python train.py --n_head=2 --vocab_size=1024 --activation="tanh_gelu" --norm="layernorm" --init_std_o=0.0439 --init_std_up=0.0439 --init_std_down=0.0 --beta1=0.95 --beta2=0.98 --lr_head=0.00633 --warmup_steps=200 --doc_mask=true --train_tokens=84460000
Each number is 128 + 24 x the weight over its row's rms, rounded and kept within 0 to 255. Layers, rows and columns count from 0. Numbers have three digits each. The size before them is the row's rms in percent of the matrix's.

# up: layer 3 MLP up, 768x128, rms 0.229, rows 243-342, columns 64-127
# down: layer 3 MLP down (transposed), 768x128, rms 0.215, rows 243-342, columns 64-127
up243 095:158136103074108147125143115127111111122141129127127136120114087124125135181166142081162132152135105110144123125131122090128081155132172147175104146122073172102166125107141166106100135119125137
down243 101:117142083154078143104101131143114092147151140134096126154153131142102137088112134156159122110130095156112091109155078136151126166142153188135115161075143148092109104135078129137118144090172122
up244 097:096096117125094111132138094119134127100147138118112160163119156128137128166126129125160107113144118161137128131149122062098069139138140108146142146146090135131153144102179108128124123108153103
down244 088:170153145116144119132131121160123124151156113116140138137138134148128134122143112147108108154078094150128130144105102108152177120115134145139143055126131055101114095103152110100149113132114161
up245 096:119124078163148138135139135132151097107103110130138120132158175104110089116136146115083123161135087123131125172129137126163162119156102132075149121154130106161123150114108118158099108111144113
down245 107:120125134113131157139080111151130127148134155171158133091164114144095132165157148143143141116163121129078115082115100120147149121128142144141143085144143126128108115141184136181155112137158139
up246 104:157137085145140133108108122137120092135100062132141115138131148107155133087142176109160125121120151131110105095084135091149123128118102137104103110128118141110127117142161135142133126145157162
down246 101:138133143084104097168134137119138129143159084110086166137139124153061142115101113152111129155129150147121098119096171100159082102112115113140143137125143112115136093135113143131105095147115151
up247 097:073121096136123128120143146071144117126105097131117158154158111197155129137119115090102139130113121096092157113105150136137082129119172106136156136141142081169132164110166144136133144105108115
down247 098:130114127144096132117143119111132134140146122148188115137149116112099100119138096132075139135153128120096119139162125098120157108143104137149096145123150114113141169116096119101144104145159107
up248 098:136157127133139130113164155098169149087154139100138098101094116109164122100123160148166107125107108081132085116109128098154142122153138110109137113129119115167097146158163164125151089130118149
down248 105:097158082108125124089140105076147100121104103112113125130111132121142152112127133108154105152126126089158121120141141174148148146154147148141160164131120119132110114127101146118174147118159156
up249 104:113143121153092120135127128148160116149170110114122125120116157147113099156115148111085144116124113108120151145095162144145140155103148131107137170122126134126147163123144132170086173153168124
down249 105:131110188131160142162102129140126105146111116126178111146127148126157127134136137097114119120118129163179151092103177126122150137142130111097128117124103146127131150099132102117103149109149160
up250 099:052153085138134141099107142144120098139142170147125140103149102118130132122145127105152111117114155151130120125179104106145120142090108130109149111156139168099137114112112129185146135145120175
down250 107:134135146090162169152166111098090088137101095167135114139127127132124106151105092118146104117126106135136119087108125135149094100164145155149154152120129163123151096118063141136096083092093119
up251 106:137138117122143133155111131159117145089142122143069131138127127112116110138172108117113071084142126140130145124141136139108153153171157131147131158096126130133132118112147139110128068165100131
down251 107:128189172111110123143092108116134110090172116147119152104132135116145122080139122110119125146176146113132157117107176110160140126120148142136096141074084111112132131117112131102146161111168155
up252 094:125146152086135133119151141130142139136127132118146141172098120112082125096136125115114161158152123160113084127084120113093095157138149176128129122159095130192131139135140149112107110138130128
down252 099:126142146132138150121099120144118119125083128084134114140135151101156101109152145157118124127126137137122146106150177157118096120145120153143131128124112147122100169082117126130156146166144135
up253 091:159125102118111160155096104164153070125086115156112135169154094118091129186091153092144125140142123113141081104126129125127113110101104143136148121100157123138134107118170139097116110112131148
down253 099:123131066141088104157111134149093130143165115125142136109125115113138106199096133138113083133099149125115173144125159129171154118132116135125108120087131123123127121098152159168149092099138111
up254 109:133157107139139108153145149142103128132098173137104149129131141174157105105125078128189151137172138118133133116117129120125102159120140087091142170117129129113138128069156177138166149121128109
down254 104:084123081143106125118128139122100132121141144137117131075125154141156123114135172122161114130088156077115105129154177113098139166122113153160134133115115131136176104169118113127115160115104111
up255 099:126148118133152131120121144157156089107128121119119165132148144143146129166115074128134126167157092109127134102100124168134105081098094140125119113136064141151174127127146187097134158151114084
down255 105:078086126129128113123137121115094105125097143166114129142109109130141095124142139150078148103108172126112144156155140108105163122128145120145109105145142116145110128130142145156134092139109144
up256 094:158113084123102145147097131146123117091165134123167134118151150143139150141154131137099099111093146140087151145086131134133113150153134104141136112181098139105112113111102163136104122128118152
down256 103:116085143139112193148124116092155133164093095115146087138140134134174148093110116136123102139092089150141122147091128174120129100126131115144126109157147114165116135089102166121151100130148133
up257 099:105152084159141085151131183113142167138096144138143083144115116065124116139109152103152132132135138146171101101169069111167117157105123111132153086169109109127109166084093129146141108126154115
down257 105:131145081167110104133147108103148140130128098142156110140152099116110118127126136120123155129171110093105128136109098133143128134151139159152117139127097075134168116162115117159145135092088117
up258 100:110070135123112127134147150092129124157135126104192135146095148134173102130150133149123125166118124161181129069138100132117122160127142158115118167149126150108108095178148118160169127179132120
down258 102:130142113108090124128144082145168191133078141146163157127108126152097123148136077144133126099099124184124070129128140120123141156143117113173173109101103104132100102133124123121081105104109136
up259 088:121090133138153122082112115105136101161134092141136160125106156122194154137098130123084143144098116117144132112106113112135144108127117092090125074148074150156144125089132155153131106138093118
down259 096:112169167139136169112178164164100153133121152138131132100131133138141107120167146108097141121112153140099098086126110133177102151087152163165120159123136117078098125129125115102126121099112141
up260 108:093181089103116128156115081124150165174142100131124128152125119167133145132128131113096089149122155151148149094100146127121099124103107139147145096109153105169126125119121068097102126111144147
down260 103:128147144127167103095140143102130097114101141103131109143117098121154104137133154131184126170149130090101136117124096107122147132158153161106188161139118131109116126129150185128130149115066112
up261 101:123181138140116127117156136093177134127109126126136103162109090167117129123161126085120133133146067148135125138138175154101108093115174141129127140111146174115148130156123122152139137150093139
down261 100:135118118100130158093148131129108137150164163139120091125108121133159137133116123143104136148137124119117151137080151167157121124136133097133149124139069132145161129118124108129111114094118128
up262 104:140134094153143125086144108140149073151133115162146110145117108119152152136152131141099117133082126139093145118132099109097126080110139118158152124159092137128099097138109121146165121152134162
down262 098:120131096145161092148103155128102148118100149157134148103115144124089120098129111140122106136132107126124136154082130117177110173087107131115089162170133130103149099117104139097146125127114122
up263 100:131103127126132129135122128115153170089103129118124122115131126130149112150122120145119141083130123158098166100155152105094142160106123173108160078121091118129156153089104111108162141160125105
down263 100:163124154106099165149126119127186164106120121164142115114147114149140130133096125129105096130124122102121159127135102090138076117078112131094155106096133114160110150070119152110141145140144147
up264 105:140069126117148121122134166092136172128115140112091103143137143107122141100117137123130138126118149094161128095141158104160101093151108111116211133120124115132111134151079121118130119193134171
down264 106:132144115116193122151123137121128132114127161134100126114134182139123110144141111168143151119118165108145140140151122130140135149149192118113126152161133161147112102099109098159128129115136138
up265 098:167144153095117158125149128117110129142131159108155135091101164136146189122155143115099136104128119138090127127121162134111155128147128099101105121118142143141161132103096152097140155110130121
down265 104:159149098114156130083127134091107125093133112103133099141093145119129146147187085105118080107130123170173104111107109145121117143094168168145117097079122140161117125147134126118117141128147146
up266 093:065149130122120152138172136146086147129130134162113112070109116133102107128149117140128155143111159124118128109117155110128115142115128172158090172085136111125124119155134138130059124165156094
down266 099:120091107133129129135156137101096129092129086119084174116136099118092130126114088130158112140142119150131153110132115107154129130142156137120138156149119109152107171175124157106121142101092119
up267 107:123122067132126109141132145144106142119112091102146152139110133107108117130131148122156088096156128074162144159157083118098138110160184123100115182137100145141136116132146151110128089121131191
down267 114:119129154123137097098154107104106082085159151120150079183148123121133117138172110140166131107098101095094113145148079136116106132133161140103108144130118115151139165114158151089134174155097135
up268 098:138132090110097160153162150142155162123109135077119142147100124143111109119133108164083132153122123133140125168145104160124129121154147119140140114144102109117116128114091110126127086121107124
down268 101:152135145147170127121097111087095139043133136130156129088144150144128154117115152128140127145140117141124143125150143171116105132156127124133130073138159105130128107116114111113136143090118131
up269 105:152076093118142135157132186147122093135118133123097113123129125098139132144067135108064127105104189110103138156136114168117103142133095081141157099120106094103170123141130133129124121157098123
down269 103:145172141143132153153100149118121123102124108147117157129092153135152142087151136103112122145134116124128130159121167130088173151110130115080113133124133142120108133141149150101114090086151181
up270 097:156146150157127142125139130119104166161127141132101077084160151118136124149172157131122151117081112152125128173152114134115103086169101146122137112114085127127132142042105118058138161108144141
down270 094:165098109142145141155131156117143122126123140126128141151124123068103136077118104160161116190134131146103147120059160123150117151086124109114141107127138117112113115122120112120158084103088100
up271 094:129094116149126161135146148159145147096149104152082084086106172108124114126185144140135105109143091144124142094113143097163141149084121131133095135122128162128103167135092126144135136147153165
down271 099:141148113142137154085128107134138144135103109152153126117147153106139134101131162131164097164129098145117148113112088113094130126087110142138179124126135125107164104156153140117096151149139151
up272 089:120139117092166123127108129131151128113119158135119137136091144124112173126130163146182148137145150088179103110114102115146130150106129087146113106155108117128157194126137152106108168095146187
down272 082:158118110135104132134126123143118149134148125114086155161116120154107140134138091112112135130079148155109136162066131104174105124164129129154106104139127147147111065132146159157129157145130122
up273 095:133122139141152147139116137093141059097125133180117086158143101159130103129119146120069154120118150159140100131088147168132163083110143143120146092136113137117124133097099097128163106140137115
down273 099:107137119104138111180146149195113121085128150116125125129117118164155149170138147132130104136121106133095163147080120172164125157102125136115134106122133174142145153167154143158087138133115139
up274 104:074172109100205122083109156121144119133132128161136154170110174145115110136120166142120150131118131145117108108112112139104117144076104121092136133154113129153135118123168092104094128112108135
down274 101:142140102118112106073123137090108191143095136121152148121135079099084091152072144109126142149076125135150117094095131151123126147137140126135158132147111100120097132084093104126112115150121103
up275 097:098120140148108104105106126171107136127115145152116123106143122145115168117139081077134126129119134165117146150137125126095072133120174142146101138134122092127175057129133113126143134161122107
down275 091:098084135098156144132085171099146162137121130095139146102159099121156140126133153143168122162123160145154126083124103066153128105087140088144160149146142151162114141153117144143103168147107157
up276 097:182141133125163115109209094141163125128138162127134135128118110125113109113174111145155090113125149132146113162105094138118135114121155097114104169113124090113118140178135147128129145100180062
down276 100:173102153115145173125149132061114142120115093138116155140142098102134123112120151167121126160121111174111147149121113153119151158093091155142162077131168134134084110107142161097156113115121103
up277 097:143124160149144138118075143113101140163116114121124160153127193141133112152151129156139170121149142123129172139096151156101126110122134137125127094103094146154113142154132084120133124076118135
down277 096:133140084174147113110110120146131119109125123110134141102122094120143112123137111099153158090127181113106134127113112119128114110156148111183143145125108166144106150107115092133146152143139129
up278 109:095130144152131102123131085171148129126110145091102135087120166163121161144130179106139100151153128118083129152128132111124116128139106071086159155064113138108136108162130129137149118140146110
down278 094:125169091129099066142165093158168111142153139123130128128121141134122153147133127093146141160139124102085136157090157104139157116142116149157110172108148161096184120139148114137110098089134144
up279 097:134129136089164073090097122104107119159130076124110160111133158094136145096133177112139115130101169115117114138173129129126140093137130174179138128114126131113158119143099115091135105105120148
down279 097:125133127104108133147159152123129102156123141124103164127134105163145118135100137108150075166113144096097145119123107154154133141151104116106069123123111109075118108100176104152103093155131138
up280 095:120115164124146132109084114131140104136151120117145150153141117131101120138082159143149134120090154128096173117173155124123111142145138109099130091115116177099171104148156134144188142068111120
down280 088:170136148127091111120118128148119122123124145074092147118130106106153133131133159105157121135117100137128120118098118096122124088156127071152087092148104119125153121112136102167135138165161132
up281 112:130116123085110157118120134101160127111168123100140149117094121159090086167124100124139183093095151096154131170113145121130163088159112153112128118138116122122149107089166102103156117118147144
down281 096:120144142142116141111174118145153083155117114104173066118169104137118180133142121131138113140144133178117106105134090118164121128137155107133128133124123145148127153134075112143068143154132131
up282 102:157169104099119135120132131132156110141105123158115165143092138091119096122130111143104169130119140127096163167099174183109089094166104104137169124139089167140155142163128175139157110118134125
down282 106:114163166131122155126166110080177112135162113127085128166139120133135146143133132122136104116152156124126097112103135185136129153143125101112114143107111109162118107141106119099131156145132154
up283 123:153167155138072108112150125115091121149134155122113141177117133106133119113140102148123122136139108136149117145121152087113140142128152139165144187122135128061123116137129110173124111126162131
down283 110:117161111121116135080161124105137134125091095141151106123125121111110136077099100142084113135159089149078098110129116150118099141130091125159153127117107097102127124121111130152135151133127091
up284 085:104123086097128111152127163102112159122092139101152116073130135107105112112121089149157132123139159151116112063098157128140087124124145086139176146131100086155142117152135125134132158124129135
down284 091:127110108142114110104106191116166117115163130101127159140138112130151138119185134156143150101138136183096141146110141128122123146091167141167123102131121087155108152128108134101125064162192118
up285 094:146116163135151144143154122127102112170136136158132088140141128139122126126152110092078087149126186143121126124109154151181141114121134114088097085098112109149123165140105108141112125173128145
down285 091:144148131107154099123133105130111149179119135125111166125092143129107119143124142123083119125121077065123095152132106144113097107100150101100088140120112142092144090175172107163166139091122140
up286 096:144104128149159137089141120097122124148116144109116146079171170118129127118124108137160175146110127133094122104110137122144196131136133110083139150123134092124182129110120089168117106154138133
down286 100:134164119096106138123152184122131168130079163135106141122126118121114096133137172128105142135135109075123137154165082092138127139112154150119151142154092169147126113151142154154121120105073151
up287 096:134102118137146111122149157154146156108139095112120173126166108148111087122115124144111107152096144107128096133139079087105072126129109141114125125158149147113101142135094117146088109073115116
down287 096:090158204102140165148148110102141154134127103144167113137108165139154108091115104111140110098122084129099141129097151147123151130076125103124124131133109120121113120136093136162129159185152141
up288 100:157157119096163160130136143138098128161136118162125101124171111110106144152144133133139158123109133152142096129088164137132116112086156124176114104138149121115194143118154134096144098103135103
down288 092:117134077110120139136102126106163140145129139118144149132146147142101080118155119102117078165145130108087172120108166163122150160144103077135161089151136101149118112105099091121140145135144133
up289 101:184133146171164106114139158162125127145121125098169129155110108108123092095106097122119140120124129121144162125136121193119118113121114127109132095146150149131103163160138149119140148107083167
down289 091:094105125082127129135146149140135098138117115104115153113111112141100150149108088117122159125124113111130070163135157127149126142160120118174119134116134097079116112155140062133150138119135107
up290 096:088149096146181067124139112159143089078111123145110156156134121141139102161121124111149100112103164157136107104153144085105137155155147109143136108137124125104113181096099120095122155138138117
down290 094:154105091123145124147124170127120166113103123151082104121112127090139148147106120123181113173111117118113166152088162146144151129108123147147132111154142151098148038111151111134156151163140096
up291 103:148133138146137109098126127095129168096117098140090130136120107142137138089149123133134123105138122138115134115141138128123186096095121117168124134163120124148162152122140129045124137095112110
down291 107:141151140124168095170180107104135139116115108167159117133106147154152110095169160105142081126160132102131113139150133135073123112147138108177112080123120139134112138122121157117179114115135155
up292 104:135110160163140156130136182120102131126144104160133132127143117144155101102143138101160105104174078132146164095135140132099117110138155142136129153132121134114089158116092145124088178158094159
down292 090:123112105096082086090137102107129113135117147105110144113129150146130120106124123090110157156143130138127110143128129109121160171130135153154089076127112142154148084115125145123154201135138114
up293 105:126170147126131118095161145142141126173106152115128175085139144107170119107119118116145113126092100056116118119159132103154083122158094096144126122113137153086119153125156100123115106085087141
down293 099:102111111126083103135089089093114140119099125129170153162141113115176120118138113161122129151126144159125125134152133123129143115155121139127109140129130096126154131124131167137134117122169179
up294 099:124118096149143121141125172093127094123126099132143144111120094100106133154148062140142098129132088115134145129155160073128108170157107118157134110097103160130128123098146190181131113156135120
down294 102:112148117117135140148096145143098105132131149067152113175115132145102118141144114080124134164143139135147140117138149132152160160115153102114179104146064140147157131118133137107110129099130158
up295 090:130093130179089105107166126117077130112145126102138115095113142169114121082136094142128111119104166150142151098096167139104081171159139121111141113096115149104088136135122124164139152141157125
down295 110:126149123134169150066108139080159118120118156083124114139155141128104100133117082173175119149067164103150123106113088121083163146100102150143147086127134119145117131108158132135107147118134097
up296 098:187143143133114101114157163099122137137097119127124111131070127114129145145103103099109152146068153135131163129153132144096109173151111148106113087089139124134133133137083150093110107150114161
down296 101:137103113111142096146085159119114141139120143073083163075114132118132092160124116100150144125156112139141085192105135116139123107140095152110106141171088113134153112144172149136168090132122127
up297 092:111114097111139117080131106152119129097129170154119132086154128131164129077153094107172143127116095136095125122127102111140095162128109143125117112120130142110127094108120114134113137154137074
down297 092:124159109149108133122111142152084158085120103144108149105117150136151162135130131112126159126137140199156152090073188090143108173115120103108117133141108147141122094136105146149125169108147086
up298 103:125147123146100123110111135141095152145085115129124115104161122141140132143066176129140180141106142129188120144100105143127173133114139124110154105112089089170141138114121103156115073080092124
down298 109:126165119109111178149134153089123145130126118156144149112155130116095146118135145112091116113142133108189135111107061107108156167128144143155139113148131119088138129117124105168179134073104106
up299 093:081163127109156123132102175140080149143134073152120147109133142151117074092117121126177152136168103111127103092152117124135159159114134099126123096110109108122139143142119115091121147134102138
down299 094:121115125172105126101084139127119143093122112093137105102113145117130152135133161107124172144154120145113150154134129126160121072094124113172125123152129159116096119139143142129087119094143065
up300 104:142158115102122113108133083110160114109110162117127120158155127181125122125112090145111092154128173150152128103116097135141134108119126087152099107137160119121159159164106146129139116145116088
down300 097:113102142137118113149122127123078145143154116110188106124153162152160133177113126142080145081125098147065121154138162099109148135141101147142115140133114144115130113121141154109093151136159187
up301 092:130171151146128124096119134094126131115130142126134148127131152128094122117091148143136119097211095106154164159118166137114093097113148091111170093137155123113127122082121113115147130091112152
down301 105:077134162149120132114128128097164129123118156124151108185142144145154138121101109090156147142142096106153137126174172126118081113134169115140090070138082103135147095118178130122195118127185128
up302 102:141143167142156138126139132141147097096117137163159166139132142122170136139088157146134118113098075141153142137120168150084095104149134119170118140134135098110113143121107126128160100085145129
down302 097:102119102143117106154162161112132138129143160136140141096101095157112103135173141126139089124139144113117134112104141122159139168124123128114116169152094132160117152128135142116106162115125123
up303 095:124117151169130140125151121157156082089169152157122102152149113115108139108173166126109166093088151109198127131106133142144110148168149116121129116123120152114143157117148148115106153129162103
down303 092:114125124108142133108120137133113087107162092128153158123090142112137171098125150109138100135132075138125131084160147155156134081132145132155139115125143141114132174122119137095174170141122130
up304 094:139167102117135122109116092121147113135100130144113115137133123145096105171086132107127153124122154127152118149144117072163069193144078136115144121145124155116147164128108162156118154103119113
down304 083:117084127158149110159119144162151120111159107100178115153139139130125141105157173139107142200136047137122133137134111127121128096118191117159119131101081140133134158137130153108111143108099112
up305 107:117127140152121125103141073166147121153138155124186107103118136138127147155073086135127125179127114125159109131136142113179125132130119135102153099150144099090164167128145134102144125170126122
down305 109:096151101134169111163145164158167134111090114117127157140140101110161117118108155114131125138163100148169172160061145148171171068115109153122136145123146125104146124170155137126123116102117126
up306 112:116125128174133144138173118163108134103090142151114073139131107141104143126097135155154163146127133068120119144105138144097098126165146149155117122147162100147115139138125145156102144094129101
down306 109:135143103123130104138120136093126102097154110161122165088122108110163108132132121131144134126139123160108135128163159126178122168108148075096113141124138133120142119108073176097153132119139116
up307 091:183100132110124105130162141169090134127141129153130137126186139104108153082118128090123122150102122140129120118159104128114092096165145091119113132135125112145154080123118110165130165163132106
down307 101:140155161115176129102154121112149154147164150144107145140128145143147142149132134130097132085118166174160109160170105119099141133142152158106093156134108102129116162111171138164119114162127108
up308 098:123129153181162137107142140099140146117156134153166099122140130158135104111139150153164135092151164144119086130116119069137116145133100133142119103146122128127158123102119137088120116118111137
down308 115:166131124144103139145174113115145120151125120112123129067147174118139145096114129105110078085152154139129143157074116121165121099129123135103135110132115086157169110166126151140096106127128116
up309 099:098098115085132171150175123148166081102104149122130111150093114160125117170128187127121088152111144167108114126116113130138100102125123132103101150120144123124100144109094149122143133155139111
down309 095:150117162113132116117102106117139101106164122105155128099126128164098144162163131165132144129117185094141125133131086118117095119124102124122125187118124103103117106134132110136144164122145101
up310 104:100122116176120136144091147096133110139120133142151105105122131122161148153164104112143149107107152120124078120119122130125180153080133141148132133107104105107127140129153122103135146153109159
down310 100:101138135093075113149112153103088117124137108074092136203124155083114118110121138114125143146133098115147142129126109135159184100127147101135129159152152145125120162166157111108136126132142106
up311 098:105132105129155112120132143141150130103132170091149129070082145141136156156127139134145070132138134096166093102108143094096075104132134160112115141108160097119136151132104123098126120144097149
down311 091:157078120102135102139113092105105107081093136165153139156139110126164165104144095124105183101117123104110180124167138157126166154126105092156109117091114134124172118123111118118125128092126125
up312 103:121114135117119112123129157133113103123142117163108126103141153164181124132144145103157099114095124141146132162168120137130084088147146103108131111154099162139118141092140170144118165123096145
down312 104:121145143123127108137154149124113115142113077101096120117143116148130118180109130131104156095133117145145130135095086195125113154137096134140138148130162131128143144167122117173121175139134129
up313 109:125140122122145119117099108106144146150105147129145120192134123152140145113103136122125153117128113128149135168116168153092135119100078070163158118161090093145142111125110086142087158102096172
down313 104:177101120143114116120117156106135091131142118117132143109101085127117132122177087114130126109146141127104140124168120189101135163104126123152162116139132132081073108136122102090123139131124095
up314 105:092095194136091141189109120166110146199159139128134147105115117106153118121133124115140177121144138162103095124125089086081150107135134139092137156133127129139145122107109126113123117117115125
down314 102:141099129110165138123152084097134156112131100122161149114131129145149127122105087128163128114132108115082107134095128111150108158089113142123093148171168162128127128171108147129164095099151133
up315 082:143110145083080156091146120136115146118119106142137116146149133120161089127174106144142102140126083180168114184121135101147113085127152136117138125142128134154164151136093123154107092135154114
down315 085:142160124107125097154136126144126086089161097094108137156136118131101127160114116117151158152130147122113154108093103126105123074087122122117103172099075118128106129193142109135156153112114144
up316 082:140141140130149133135156126144141107119128091135164159128098126171118095114145099138143114151089127151128153144149093132101096166129108184099153150084157107124140154120131093087094155118090100
down316 092:117108129146093152123100138125138120129128177137134095115121147110128141063108121165121123081136142128126191104092085118110147111120133116126186120113100118164127112117093123142108126128113085
up317 105:146154123127140111108171072102104150152085135125127134168137123152114116126125141151099123108134105179135152149133142103086093080187128162101142119111145134180129077121124149149153147087099190
down317 105:090127135136138121176167146096106128161138143078172097126132111087138084115140150110134144139085117112088149153135176135124189131124102119088155143104123144123155149126152144109132100121118118
up318 097:099133095127163163148097146098154118127135136137102142132116116149154151106147155137095169102116138167123107097094113130122150090157148130160075119099082144160125134127122130107127088120132187
down318 089:129136116103146111127162143084127109170097155115120123142127157138120132116133153088105111130120126106077137122174135120138157105129154131117110102141135115143125090115138110150100108124177126
up319 105:119163139119114160135145132123116127098157097164170134125104158157113108119117152147154117087126148191139146104126140139168144125183147127167072180094173123103137140129098116092100085114111107
down319 098:132116174132123137100117139133145151142162126120223130136151149136107133089144129099132119170128120157122122141072131173138139103129112139100092144129100147117133079100092097155153110097099118
up320 108:113163112097125109150127153126170161092126121107137149075153118134110122111115154128140119114127121152148099124122195139115133111114121117128150136122121131136123097122119119138141116116101112
down320 104:101124118112158092117119166123086146119162129146185141119120104147131152132131141152139131138140149145150161111149177093141140137153149170144103118111141167105112157095150145127094136138079129
up321 101:134130154139113138131128122100115116150166109131160163120123148138132145087123109150111125156104089127129093115165135113123154155066128135125150149169108118079122088117145162131146137130080136
down321 096:116147085118105090129152127150153156151164145102101178131076141100134135138076160117133117158117116099132133111109156118140162106116091123169090124101115148120150121121095113159119109166135132
up322 112:115108112153087116147111100147130118098128179119165127115144150118116140149158106159143155134107144121166118109186088133134104145110131133093092126152133073096121146161086124084136161138152155
down322 101:116132132130103149080123157102145126124143130129143157152103126131178130174134123113143134145128103113089099128100130138147170185105142111131129110113131182108100120121105123112129135135166131
up323 094:136104137142141181145047077149118104131184104146134131140164148117100126156123132126143161154137127083108128126138131119151107121105077117120123116165146121119166143117139149139103112139100097
down323 101:124134126103110156115102125082113131118154156126143141060116107134119125144140133138171135102148143119117133146141128129159106116128149147067129146135137102164125165144153142113144116135123144
up324 095:187140116101138135158083153154096103131146140132148109097124129104099154108109124125116137119101132143140083140144206109124137101085146120121123188089145114113124103154106128103158108134150132
down324 102:161111144118143130136105105130129127137087155114125061090091163150115133120100134116148138128064120160088186156116140129094119143105108139134098139122147129071133161129167112094141086115150120
up325 108:135121113134170093112122126152144155157091146166132137145132125123164145114097159135114135167120162118148104073120081186097116128098122111135128120122155098090166108087161088097166120118131096
down325 103:152123097141126114115133146104119146101135089133133133127141125161155138105128148092114072105169130143099140128094119132135122099151094172152143102102130149113128102147114138132113179152090134
up326 104:114167143090113160146125119120144141178177145148119110125109105119154129164146146118137128092138138123132152092144133143075154147118143131137125138115072157131173118126114136117129146141143152
down326 099:103147138104188115134136088104109101165157125131082134119122133149127126099089131154134095088111081104128153130152160146117102123138121149101098112121172123131138128117148167170115112146156117
up327 097:114128116113106151177160152125137124106135109152135131166111154103139091121144114121124088123133175118118126159121139135102104103130153126096139139097175112103129131167102068110107092124129131
down327 094:179141150092128112131127128114139157135159115125120151124147106125085099194104135136167107137164143116164149144092124109140122131157139097134095117144127119087145110116134134165126149147086072
up328 101:133153125138109111149110150161132150164142117162086099103144173149100103130141160115144147071122074166155059123133098150167127092133110131103135123105158130157153118136122083111121127100109141
down328 100:068124174150106112077121111089139140115108108111101131158154099099136156147121126087138091123097158162069099148146087127090153091103161149073117137100111130116134170155112142168153139150118128
up329 089:132104135140119183138133148111174139123121118115136129082121138148166134161137120181111128118161098141158077113181152107117143131151122084117109111138144106102096157043144097110166112112127153
down329 092:080120153159107157172167143118144118102139119118142129126122146115110132128110128165122086130115127125147143135096152098146146119114105148164071124154117106140108130166135146095129186171126100
up330 101:125166134129107104075154159118054143124117140145063147130161083132134135106099094168109123107121097092155098092125148110152128112147157135124157104111148127142139109116098144153131094180111165
down330 104:145138110185146146109092100132151157129155090122113106154145116122146123146123120169092107107117155120095086119112160131132169128144105140102125073122148187121128114161123157118146159139175165
up331 101:123162138172175115109157142126106077134149134083120124142152128110140138130137089140158122134118143106108123133168133122130143095099129106118082140171125164184168103133174102148108108104100135
down331 087:115127128082097122148116119159167152131087116136108082124104117087163116138097118147122135125097114140084112134136142129128125113138104128170155146089151080109117151159128163132166118158119117
up332 122:134140149109131193125132150149170093114101126113137137110168109066109154158107175111130132143135138142131119124159109140113151105100152116187144122159118114131145147120152142151121092139127068
down332 120:123126136142133125130112105103141127121137115136106137112129152125132140114117140120102129132126120152123165135128153109171141116133126144178100121097149099119121107129193115154150128092148120
up333 102:163119154143092144185130125152146100154147095155092141135133123133122141123163181122159138096113162094118134107147141120100164087144113145148125129125105147111165112142127103114144137139100117
down333 105:156084117107126135102130115126096095119138113153117111137158131153139129148073142126115118152159154123102109109162105160112130102146094138120108132148147172109147140123175104100112126120093132
up334 090:144129102117133086160120143184093170111144128140114117096127179085108132085141160140078141137112092137139109116132096135141154114125076146111134110096133132148108148142173161134172147156126119
down334 098:110106127131124132148123147142102076151099118157151167180128120147123105133157126109120165115145117106118105116175135161105129116120138086108148094115112077117130129149154146196153137161175136
up335 110:124123104122103156117133147119130118091168120094135140119099149116087114116149141143124137168132108083112157087132125145138148128157126097131177130139156104128140128130151116140121142168148107
down335 100:109118144089123123128130096129109142145125117135180142096066138154108130102156133106086135113091166122130114126169143110108166143159115106156115170159131115131119141104097108151153159144075132
up336 098:117124165150113111146100110136114133152133114169160103154097146084128116179118153099084125149111116134075128148128122151114122108106135160131143135136121095135140112142136103146170141118135115
down336 094:105132119107133140120113153155159172127115149084133189083107153163117156139157144150115106119125142137119163139127159169152133116070108117154104172112149174113118095136085150126124097102151142
up337 109:178129056106103110147092159145092124172139154123107150134129125120127156170121121108120169139135131105149100112108135127100111143133159127135128135109120132127134127147127107142097180135161112
down337 093:164135153126146120106097076108114130137113124141159168094143169124137104122134127141133138142107097091126144138087122102149090127143147124104111117153152120142132118098124149103165119149132152
up338 110:104143089108144103133163125138182109144126110131106144112115155096099102124183124095092120146171119187139102146110087164171128128147148066106122115142128094130103089151121143126123098141129131
down338 103:151120136147132139137125077075100171128068144088114075127174138112117140134161140138134130104110084147091120095097139148149146109105097149131111131153140122132124106116141118078153116128139159
up339 095:157073130101094139088125158164125164102130087077135177123165155137141118128091118176119138143112107132093106103113120084128068126101072147104104117121149117135112091123150157135174110091113108
down339 108:129123146145108158096093126149076149117151071122098139121133128199162149158134131088192084101144134126130098124110125128124130150137142133113134151166082111105103093119123091112134129123117128
up340 086:110149132094163117165193116124142098120087131138096130105152171146129125123145102174131128095149149140091126131149129096107076147174130091130076103148167144100116127138134121128103137135136143
down340 092:169124148137140094188152104151100099136117102126147152111133115104145081156095137176121133154145152129110135131062105111158150161112122132119109122109122125126123145126128147166109150139162179
up341 091:162162149131124129107138114100115134126118178130143162158146104108133162163089155132114129124151097117082133157088124148153115148124158103121131142144102118176117140106144156131103082108125109
down341 108:151120100113109106144098134131123128135126135126109110149116100135110147143128105124132088173170143149115144115126106146140128127111144099139125138121117128076119137076154119163142082127109140
up342 100:101103123159099121116112216137128113144143148144132112160108149180102132172126123172116135115165144103131154086114140125142098105128125151099166160109131119096125174114163123146106139116106153
down342 104:111155178125105134127103145102077120125133140128156113136121139147101145117122107139114142115113114076115165146120118132153127124084185131155090137112095139134146133137151094154127127088129072